config.yaml
d_mlp: 512
attn_scale: 0.125
schedule: "wsd"
decay_fraction: 0.755
final_lr_fraction: 0.0
dataset: "wikipedia_en"
Each number is 128 + 32 x the weight over the matrix's rms, rounded and kept within 0 to 255. Layers, rows and columns count from 0. Numbers have three digits each.

# layer 3 MLP up, 512x128, rms 0.207, rows 474-511, columns 0-127
088186158112106167155152171138121117122154062131155122063105127156086148114075098115147153125146138112129160081135139108077093125128110102137099129124111151120144157183132140100091068160101159070122146160142108112168163105194125119090113143149095112118112091109100168124124128136196098091154159113123073137078150159151105100126091186087044084139172177160140145135135080150160130139103
140115111100165103208172142093145156192141084154092126112156156233129125116133170190148074139085090113152104073116118117101143131145140059132167129153100121140128085103066136155069150128071167161121103195150081157123144089101079082170058128097093160167106141132158122105167079154071082141121115129153125105129152123133150130152136166143098194159130092106138090122104185116128143169153
179081156140099129176063112158134115097110105087126129137165126125119138098215115057178113204099105083144136086067099092085191137090147133102139145083125111060228189116119105104097167155129117182118180097150122175115194111171120144149106148125089181156106179096128136156098133105126043071190123136095152122169155096116063080153173134090144096213141101186145106106156119067114131086108
112166110151084133170134120092135117193076163114111113129092098121130198109147157093138123086208107114097116104058130121093105138133108147165095113140100179054080107170111107107137148130112117115122123171089172113098143081160111101098119128170114143144126185112113193062108157158113117077093121139182109193156138183103070107068123100132104148129073123117107179112126108091184125166109
201149147107114173126124169133172166108134124177132097111145120126172132119102149144221097142116138094149107122113122156118156117149142167086167126139115134071154105100098156189147118142101128111089106128073139177206127148112119136171076110078142138066104132159100117234125132081126103169163118103137150043129083095168065147151071066167166104103145171086125115148166160137063144109186
144149091072150175138142149070099159133125132145133151116109159139116161171169125142119165114171158160101206095095112155094131131120107125179112140150097122101093119126149125178133066131087100121111159120131125117166149125114183106155081130121132174108143168133161048144124109066141137140175169144141121172160170122141153060154105179150143079095165104149128143160110114078126141122167
116106148132118164112116078138164105186124184100136144107167082108118128148112163093062051081134194119078128210051119064105160078140124195144133128177101119078069123121109241109187179179160126093142215107124147099137115083169108131102127153141129141158182158119170174190093075143077195118096207164183125137094116148097180126160135119167128122152169136089077168140105178174139091119124
197130156146135152108164134165136209109172105164162110130132072080111188091158130046160163158174122043113060144109110078131136139152107111149138089158159107056103135099148066133108125104079163146096143106122093155112144095098074093139147082075086154147128101149104083134158144122175135101140134104118121113090129104098126114137114172147133132252141126105097134164110161109099076133197
118133123178047112148155172110131150167133172190161155083164095144207105124143142121140108116144179149092090151101132142163065116100191140164061107145101122173080086132155113138100094118133115103163113178071141138133102172130111139095052195114122074127101193121136133157058132169079086148123118136195117147116158144144148165121047084122122170072156119121113108143112093138169149104222
150132124143124225149135136058112128094106116104103098132166147130128129105161148098187150118162143112104138106120109087063104188096092111128189141117133099185131127111140138131143120150117112125110130110090147120140121145099144164122133133104125162146091132099138114108129157122152117125130141137183100141163129107141083116136092114147106085146175106114109121130136150104139103110090
105109156189118168084214131143137153088152194113127172129116148073167114119096102137137135132198188125170184109129090103134074080067155133138137124113063076126099118147042144096113135071133097110174157146142090151093094140127107093080104155124102138104083092166149123207206108138150163134082121102104089076120049105110111112160177141126142138053154138120105179183135103139117129209088
138121141151134134100151166089134119112141097196111147119117157145132185139145150142122165145151128166106132137121071121100127139100130124163134110118144139184137118157205116093129188101051114093140187173126176075109160067076141119104127152140088145138115112120148128109108080088116128106112140131154133140084131119124110109133105140118145122180129137155153118108082153100103150087124
107088118168099142174106134155142124067127107129161113180122148124089155134145149144133118112143181104136179049144127127116117134098119109103116116057116101128136187157108151112103138124145106141123127135117144097157096154137168125124151144115136170127067181139159118111133068182148132116132170098104117109203112098119113122118080074067161082076115098143165122153126175127142128125117
130161153089150173104038146080149125134207120130070150180135126149085190130130131099126155121132149155161095131120130108124147130140162141111190127049064138096088131157122158133139071138095099106079155155143137102144096150167114158131102103143090138091120126196140149131139119134123117130069113173170134140078214157151157096122042120108094137173131167156121124180135132077124125105095
144138138160096135098105114070092227166138121129149130190125126114160125114135155116113141161137175052090117124087122141141131120106122086129103168156101190090141126087136129171153086109114165151121087131174095127174148124121047171139117084149077194072157157144132163096087134127115127101062128127108176134113216135113139059113137121148132155136087068167135105154106104124103138122149
122144089088133098163094134140150129157115193174129110114131114114129122134119100131152112075091123158125161167156107111141110119104132146135098138064134152169147143083101138139154133086103166093167138116178086126111105159128082171112110127113205154123154109132119099146163160128071149100176118088115130116151194103126114113158183115084174093104125130110128140107104179142079148116191
118128147125119122163105158095144128150156151122175080133190060124065180163129137145130137099146108174134116136163162088162133113128133149108095106108080159161076144173115139105130159131057131114125146111118129133105108101115140149122113122137113112168117133160159111156122157170172108104144156108117148078135157070159109153108112080163098105085098113145139111125149108126075165121105
149139101102124124157209177085195125149166116191189126111098134056123113074162101111130138109103086131180086215179151133083155100074137136127166164166089144098142201103144125117120078142151171174037140100127189087128126138111109105103163108128065176144100158100131112133136128127153152127161153177112144066123129076058138101150109131130092125115094105143109112115150154126136143133141
109135156191060090132081137099188134145151130181166046112126135090183122079112058118056121147139220151150087153109069101114093099146191151117122101110113146135132178163082157094117110140129049119096114177134068133091065076173099098110075137148089123092189165134171142173114151138077135149073172076216112085111157124098146159114103120114147121193132108134096155178101119085124090146116
091149095144129112115122091176099132129163127111187127174087142200048171119104131086137039108140018172158142037157108134104192099139133110159143110151106167116119143150101114138089113066080151119165152077104092135156166103080122160155130155086106165138120163146103126048117131138166114091175119156097112166121171135159101080129162099097128149184095114136111151182095200107121106112074
107089127094126102149150113100138106138177114155161187116089151127072148104060149128104084079133092181150209150120096117099120132077186093150126155090124149166131083137102094166099171121123117106145134137123157097142130082162120157100112167068119202160104123163172108135131151134125083123107134077142130182111089137134164043128066080119128112122179141156152190144176154117186119083108
099075115145104193111141096181197128116121123167117165138068052077068139115096142056126048193090205119096159201143085159115146097073120150147151158106096115145174182135108116134126215094144150151122187111112107121110145163120064113083108080123171152161130092120175100123146143070071128129114172115098128138100099093077181049152175131093145109172075134128180159082150114127130186117145
085174120112155199095150167097109072092144162128092198176138075071076121112155086127122193105234171145125096100160128172069126100123077156184112147125171199158109130136145063152118174148113158108137154073099135155153115148114135152124105149072175142153115129072140134111129152160130167130126036110165114128111083117130140056142113121061109087121088120150157204174104156111166151124111
149121077114130141145130116145098132152101144114096087107166159150099188129165181173130153137103130127113099138121106068098186158101137124112104111106113097111121158101159115079102146108114101160046204117124093110122134116154114156155104097096137125123089126092173134136107119105156120121130127118151054126148171112063113099199144137120166110122164089151095133117167159127135068070124
099144150104124086133129148123129091080137084128122089063130132098098138092113126107157141132144098152146058110133109113140123118142156110113126104136130123086108102148115100121119131096124107163151122166153127122129137138165048124139124174136153146140143154125137126107152120122130097095138089158130085154139166092065075155160117130106162139124164113139053132116126124083126110098181
075127113142123187107107110101209122142099145154099088127121164108125144118150126082068047122154168089174082122128080124142103113083181143045082102128130180068209191099131163110125158143097121159107142152163064127151105139131113087142093126158175086038127148107137122065128138153109181065112176156117086148157158154099157100102151167075097142146108098107168107174108144135093155108116
114140113157121153142105085115136172074175164174100071086116112107107125114119136094161140113177184088090054134108139137166114087127155181147140129165085161091146149132173116135119150057083126071133173125138116090116081081155089123109136140161079119111134175099122178131176132134081171119121102190144139143132147106128180185175101178112122097136146100105077124163117125182163140182154
139091092094081099129175127125133126119130185101148119129162146157130178104140144110122116099117141085112116063142128155201177065131137166107132160188117137072092094125089114135121147132102100157139103121154169122128128106112115183146108165118023152136111170130078167101092090096104130069168168173097064112175063114092117089119097124095133095169190116127150211084106174146091110130085
100148111117059180128195138160102109075163115127097049109115106116134173138095160191172121144130102127149117187127131151079119111038145095120133099120140143113107119112147160133135124158119145130114105159082161175190162124100130131182112155073135180156088139137120107162120148066111079154115089150152122129132116078135130152091110058108130144132112100113168155155130136115114123158123
106078138079075144114111122093134102137134128092139166088141105119117132091120097129141126169111086097091112151092087105062137098113089106090153124072144080095093169127100167081110110100108084087094164141108145136111103110154074117128092082122113184107133160119179091202097182127153160093145136139112101097086149111117117132113116102116114116113123137125099154133114074167104120134133
113148086156168132176113137127152154151175132124136167136141101077155167092043146104109133178148091145149130082075105177067171144111044158131156118088086117144070137144170080122153073112085123082139150130129136112131123162168116114101103143081057091143114158114166100159160111169124171145162118122155091093109046143123153133066154128140099105154200077104108117142132135118144105127100
140095124117084125138140142076125142215114128137134115084112119123150129137130126093166111113118131132124094121148134129111160066176126134071146144137137115059169125141106137111105111118105119091109094212101118178127154076123056118166133079198113109139104173087129138144127165110129126193148106100140177118130154123138098107183069142138092131163145122150101100145111215101083170146133
110167122166125147151131153106149140090092183018074120141165092127118157068156136081134134180095164179143124141128039079116106120144084134101164169081095144128144143137099119089134124134134091105123086191126159131117170082118129168165138145134105142112167125126137093185093116081157108166139088169152107092129114150094105134103084125134127121177155134206109138102110119112139197143071
103145122096108142131199203107171171146135144135111130171057168082139182080110129069162186158133062113109082150100120156183094125102120087108129164130108158073162078126118104158128099152110187123157113176128107156137101068105127121132134158131131216147152174126160116077128137126147172079071124158098153139151109095127150108108110165159105121127117089155103123117165133110135143175126
139152075028120114182117171107141154115155145170135137123167105169118112135095174059131089142108219105124099118095127095122062124073143131123116124124125179152106121155055168122157151127125184066159147104161114191120072152102106137188095106104167167111113122199123124153141181195108119166104127076145131088133160130119127146082079107151161114172135171117135121122119138090147170142151
102104078126129141080113077081155122148128105144117124060088131101134133082085164085132055147113089114177205185201126092168180119132183195162163126191107189123222106142109147109067109130124138115118146179110103176122130092134093133114118063115138134113105165084129100130195181142093126199063157172121079148116180086100094131182118174097133136082079138113108139150147145074192117122193
101141137174084134133114202193191129133117133120114115110127102166109106118101121165114145139146163142133110156171119195159140125191119124147148054176099066114114137133061116145138129105085136137112133166126176108081147129072127166113182168148062140144118114109159110182089067119153132081136102175114100080038149147107178071165076159143081136150169150194129097186135102092154122132105
066117041186139129203145080147106139074100194102108086105088107138131130141118155134037114181099090081087109185101099123157153110090114157162202173106134136089120150077088145101177084129159103150129186108159173117144157125100102110147168140097133126121099158112115163185168069061092145113153126153091098059155171113099147106179154129210101137118193176210094113101100156136132163239116
# layer 3 MLP down (transposed), 512x128, rms 0.163, rows 474-511, columns 0-127
142066048121133057112086115084154146120114137139117152169140116119172101150141136084108120130138114160084057200131120146157147102122141116084168117152145049106117091108123123136161128121165126150136135089094111203070114157092082183173149100152146153133142147146101078093106128124035144133146076171135178077120079076075160088164133106159129169110088164084106097077131124082108136118157
128097155096105181061092148169091104099080198119172131165083132101150097181128095147118175144136096177170141160131155140149179152165092130119125140098164067125123172133173136108198122092098056135121142104096140114130164161154152177165173122179177091139145085119142117152115185130142168103137106161141129122170121101140126147112127079112093044160158127125135126112152072172161122148123
149092167161069153125100116174202071114079100123088218118129077140198100177168176119203130142216108141086125101181129111137145143171107153143123093120145178204141085147157159095179114108136129095113085109069172161253139076114124093127138138115198217117149115111139147076117124156069168126117154196166064146149182090131127122150124121177157085143143104156126095149105162141157111099123
164122088186113109154149127172153170132150160132087125106183151100105086185052117086193137106108105122130128146142087165121155154143163125083146111080131082115101134173103112141136108132160090144142103101120123125142094141068085169134188124143129131163135083146097102148138105125071132116108126116135146173082127138092072155179131087153135131135164136117144113127134144111075080107092
117051145109125086131091108156073085129093193118161180108148132123138170132146109144080152148163171147128216142155151118135099109130129112182077147181146136159099153153152146115078193102164138122127126150114163103117118106144118146116195166152121112182162128119142147069118117187154155092104122178128111163129111180097158102115164126104106134142136126157148089107075116101194122157146
147123204161127111167134149154126150162074218116124095159092067092124059167147124159112121116123115107131105165058106108110149108149136114133153158147183168132125178171095093150127139131098156108123101137059092121136128164099145129133176122174122139123073108110130182134155193116173130115155111117090167104094090125165143114126151112100123168122144140117157092104119145129133136117177
122050052126128176140062125115161121126129201161118097135148087134071146152122174115143092134149231097150197139097089104164161123229087176107119122142113126119037151134165166165214122124158117119130067164118180151121151125135135136143166098135110161101191196119103125122122108151087152116171129191095152167147192161148098134186061138069142148086170155170127144130136179142124182202083
104160133158188177126147107143194100152134143131093122123104150142148132158117110135126107139084158208113132117128143167116154134109118107145104115143148121210162137145110156168149137125137106113135090155164118105133092146150196186087111164146186128126143153136114112084121092134071114138118150139159160147119099160200152108116176109075132106048090125136125089101098136164124144130103
131125138162159079063090107103144130161158116131078126134151145130151061144086124124203096125133112170094099175106137132110126133183090082136073134157113160103169162138125169172118123159139055161122084120120165159104130145145182079093185096034119145177130127136073156093121147100114072159157170144100120143125132111143070153095114077090194107145064094146108095167132123121074088181113
128108176136133096127133145169141132172124127154156166138147091113079133156108126145129111153070114125120106164101108160132156078149149158126078129195169137129122137111153151130127101139177128154153121163146138158149149112113126132168114122152121119125158113135118155116105116106099102163139134145106147135139159135097116135085166120084140170102113174139185155142088137101090146146145
204140199166177095096149179132076131117105046169136140125086121152135129172085141076101081168137134144110081147144175155054112145171175105139050138115187135121091051120079091117184154095162135179196132160170148163092116059187157174070140104048116190152124201090168190105152175101168206083196051139123147148068149138127137158054074151132114113079082145096123089111169205077137138104106
139133115125124118173103130132118128130019130078120088146141114126119112159112109138125105102082155087124113144117171180181143144163129147125135120143186110114104093067109113173103086142206148151161130128098101159108160160141157106116128131156135075141133122139140118149123140137145134129061151123131115100176163118167156165126135122134082105101181140147117137139145144139162109106118
124129146148122083109130127148126119130155102142091128123136156147148115139185146119105162168072120134112072149092135121121157085158177178093132125211196164114077091102119111147125108132070155144105117154119119184118106119168173086146113107160087092124160040073073151108143153110116116113097049161135129149118166162158123102079196187218139177155175137156101152053114124126170162137165
127165166096131168150066084147130125156174125102107216081219212102086096148095113123176183086168116166094131117101137122062053148115140105156167147141185131159124107157138099185145123146170141147121064140109139128128149142073098120118132113143169178169137086113123163106127109155110138116071121177124153137134144113146170056147112075117130087143132147122173116142103084143103124140128
139130143159142082184148134134137105121079116110118122116144156158110133140138104127136120112154101198166133110129130099157107116152118160100154119157151065119104149114113115144058163131056142087069043117138096144083128107131188125102162120082110135152131099101089178163169130166134141187104101105149161135114092140152159148133127109133120124120180129094150155116118137146121091126137
113160148116136169098124096115148130077121191107074157095154138132164143136164173099141112087142112093109111200108130141145138186118083129093152154090094114095162110098140085101080108121145149108130082097099128107126178099133129129112140174105168133157127155143080103120201119120076097186162113134117091092072117162118237045132074090152137130162145154115149122180119134130150115143130
072117101128144120118163143149104100099132146146083212094090192167148113110115125080118127141091129102124129119093079173114106113097154135177164148148162111115181087088128082145135150109197122105127106167141133105158143160109137119132125143090164171074125096099099157098168094139103121143108093150109155151095114195126161154176105174095163186144174145115123135132073146179166055124147
101128142164127161134144126092114144171113133125146113096143114139111150131128087129107125126110122095141125137098086134118115096100138094153119095080081104096144132132142131129107107133150135126146172136102144131077113115116067234141098115130122136145220130093111117066138066097126143119178129155094136135094087076143097083109153134092139112151168121039112149096117143131141109121080
128088137158050049113063137121204132100117188146140098122229142045118127071085100163169139163139126154081056132084128157054155106138134130090162151064118138097164134168180101190068084174171142101129088139113138119127054124117081152175175120121102131154128111137166145178093054147089076076088189109138104079142182086123080093103116171051125087202133106182095159127150174070102097142144
178140145137138135165154182075139133097121078221154124076146108046102131157129141130176157158104152101073184180112096131156060138096142164094099100081189119082109097156146144185152135162134106128063049178148145136133094167176170144131120114160086107127132148097075141153165108130086118108136178142139114122115095123080146140112129131156084101150146146138128081107132089155171148136157
131104124092084122127157112093124093169075136152179155111112147121140143152091124088113096156165109122119127126123113121131122113124116127142157188064105113110130153177068173133107189150108186109100108142123100112120178096155039164151157191129088170189127071096161128139099124112132125127146129103106133172139136169123090082072138094095137124141163116136132144135112070153162138135103
106068193057091159255186080073171138121101136205067141119150188197109189148152087050161056166117118194180131189166173170163154152135091049112094127091120095197128183103088152100098172082117153131193147093123142095208127134087096207129081075134088134101102086070239086163185136172146107080174156138156085155091026079104146087105150145075107139121148151110183105127153161154168186138255
150076113104117075160157112148124042059131177126131136146097167137155095126152118120120120186160198166117172085050094095106169151130142155117145122158093106214110126159124144119185152176115159178122092185103122101126132188102046145182089089166113145170137125150157140141130102090170144086102105098081078178186173146075116114143118201113144129156146145092116092171133139169098115124153
181142059094087102106154124139078089159061255114070090119181156161126177084171154191077136120147141138102090131145081112106171120072147082159176118135115107137123098095182122145089172162087105191100230126120155075185068119192090217107087086125188099141096123104186132178121111133123102105148120165142106091123144019097109069137147121079091081150170072124131106153132154130152111092126
159126098124143139110165103147109150139132089141116186089146073090137122168157153117126108081095146130101123125166149136121155111118070124145100135120136110186136148129129137145140153155144141132113110097090132132134124094123206115152122065081093098101120139120127145132113113088115165159148141123071143082047090181216173109085140117171075124137053148139176103088137122110141109121108
161070114111112157107182094089126112115162214091157096139118106112148147113122144109166085150122127114115136160071101078127146091109176128115131110103125139106145149144114156098083128103134111080135077150128123094124106139137101166184105129106096150080146160123178098108168086185123123134138112171148123148123181052103081089127068130093079103156134147082089106095107184047063111101140
123092121174134164130166129116121115059169052106084125158076203133093166108128149135100156114140141098119081149166092142096163153118123114100113103147134132118075173110174077153110154060123092118131109122142130120135164136179188135079160098137116183099183255134133140065200138113067126179143144156042198179082152162155110193161148188137168154136138154104159095113122157108086161141093
155081051129072050163136154116195170128144255160169123089133133172117187139153180101109166145090127062089088162097124170215147126117168142032098129166119165080083186181124140152147140140147152109190091091098115082172077139165050201125110130144002134169132116153097104070108097143061178062237126186114070165141104141081146119098144099070144089206188125133172176147120121210166129079116
128079175085174104134089134091124150149123158141115191144144133121115136118100088105101161089174136103098135050101139082162118129191104129159175111159104086093107113141159129136130180099114135111099137086130078088052122159215126112135138113201116156153185109127082138135102120138158149116149158113121147137154149166105116100145151149166119104133153152128140085110126135122167116071127
130075132082102156120149162080170100126092247152151127102149106131114134107133101130094126167169109122097093132057112100075174125074131150105174140087068114121102204151171184097104135123080098091131219145148178140140137156142017195131088071145121203110150174102193089210104152142131149088190150196136079150101158055112078077110100128093116119146133157132154143150122150147121118202169
111098155126090115067128161172147077113109113125120139127122127161138068180164107131075132162097134138115123152124150118119109153147157099105089089129148177063126114088105190120106209136106169205107068143142121142155159082081164101182142127172162148131200130137134120079100139082078095107093169097091164157161198135111133121123101194140167148081074163139158111126107128065124104130182
131125147152140169134102143123110110160104215117160138125119133146145131134135134167117177124135137165135141127141104161094151127116165126099096082130124134157074130132132120170109125065124143156167112164121095126076142109157047158127178142173144102142167145131102150168139087089161172133195115092180139136187092157156074061133084146125182114125064130084114130133122173137126112120171
134116155177135176124122135168103073097058203121152086167158104100116174106146179140140075104136111095157088140075108151146140147128152140164182078089149093142100127103114114106101054136196185146130152112105123123105136135106169127135143123138119115132144099143148131097114127071100158135083123125130089089180098158137090090128114115143132111132094146091141128100106137123160124104150
122125166158164131104102095131145158116083122091136138120140126111134091135117149157138130110172167137167210075157118170048128141118129112129125091149171099170151166123094120194100133147125090138092129078140146106108098145129156155115123126154155143144158160156075117149105118129077106168123165099189082154092109152161147115097146132087129139172119123070188117167101120093135105143116
120116124124115093144115113149138179158125160108151125100142149082125067151144148073167126074148095061089125055053144157089111143107130144172136137160119154129076145167156097101092095101112111153130066136104142077136131082114173171121121115105136147116140144112108130099111109163128137143127123131107130092158137107128056097093174072118073088169190151085121110119106151126157068121136
120103139114110075150103154046095162196088214122156130142122127187049111134142132157079139158139142158077133116090113146145162132101097069110103112210131093052117160166101175118111153179103113135103112093104176136087104129079005142143117150154122156064170145072158191131081155140098108138148163136148114112071073122146118134121131128115123105149163130132080117232080139109110114054160
094113086060160121136110121097117136086123133161133163140130134172122164146140184068099154123157127118067137101101098111111159129090193163164122120128146139173097136139113086185155113117168098129089137078114139175152086111148092142136136106119132189130136166103102127093122154091115166149182123150151139155119125111121133176128138097135160138181135162108139112103122104159153127124154
099129102134091147128106145087105158133116205097112052113109150132108169157136155103093136127130151133153108128115226124093152144088106178127170103111059102165126174172115115115143128130094134132139135083115115137085082141084067139128210150112126123141073112164156127134076130144113089094144065153099168175184125153135058087114077139122098122167142087132113154135102119172119095125100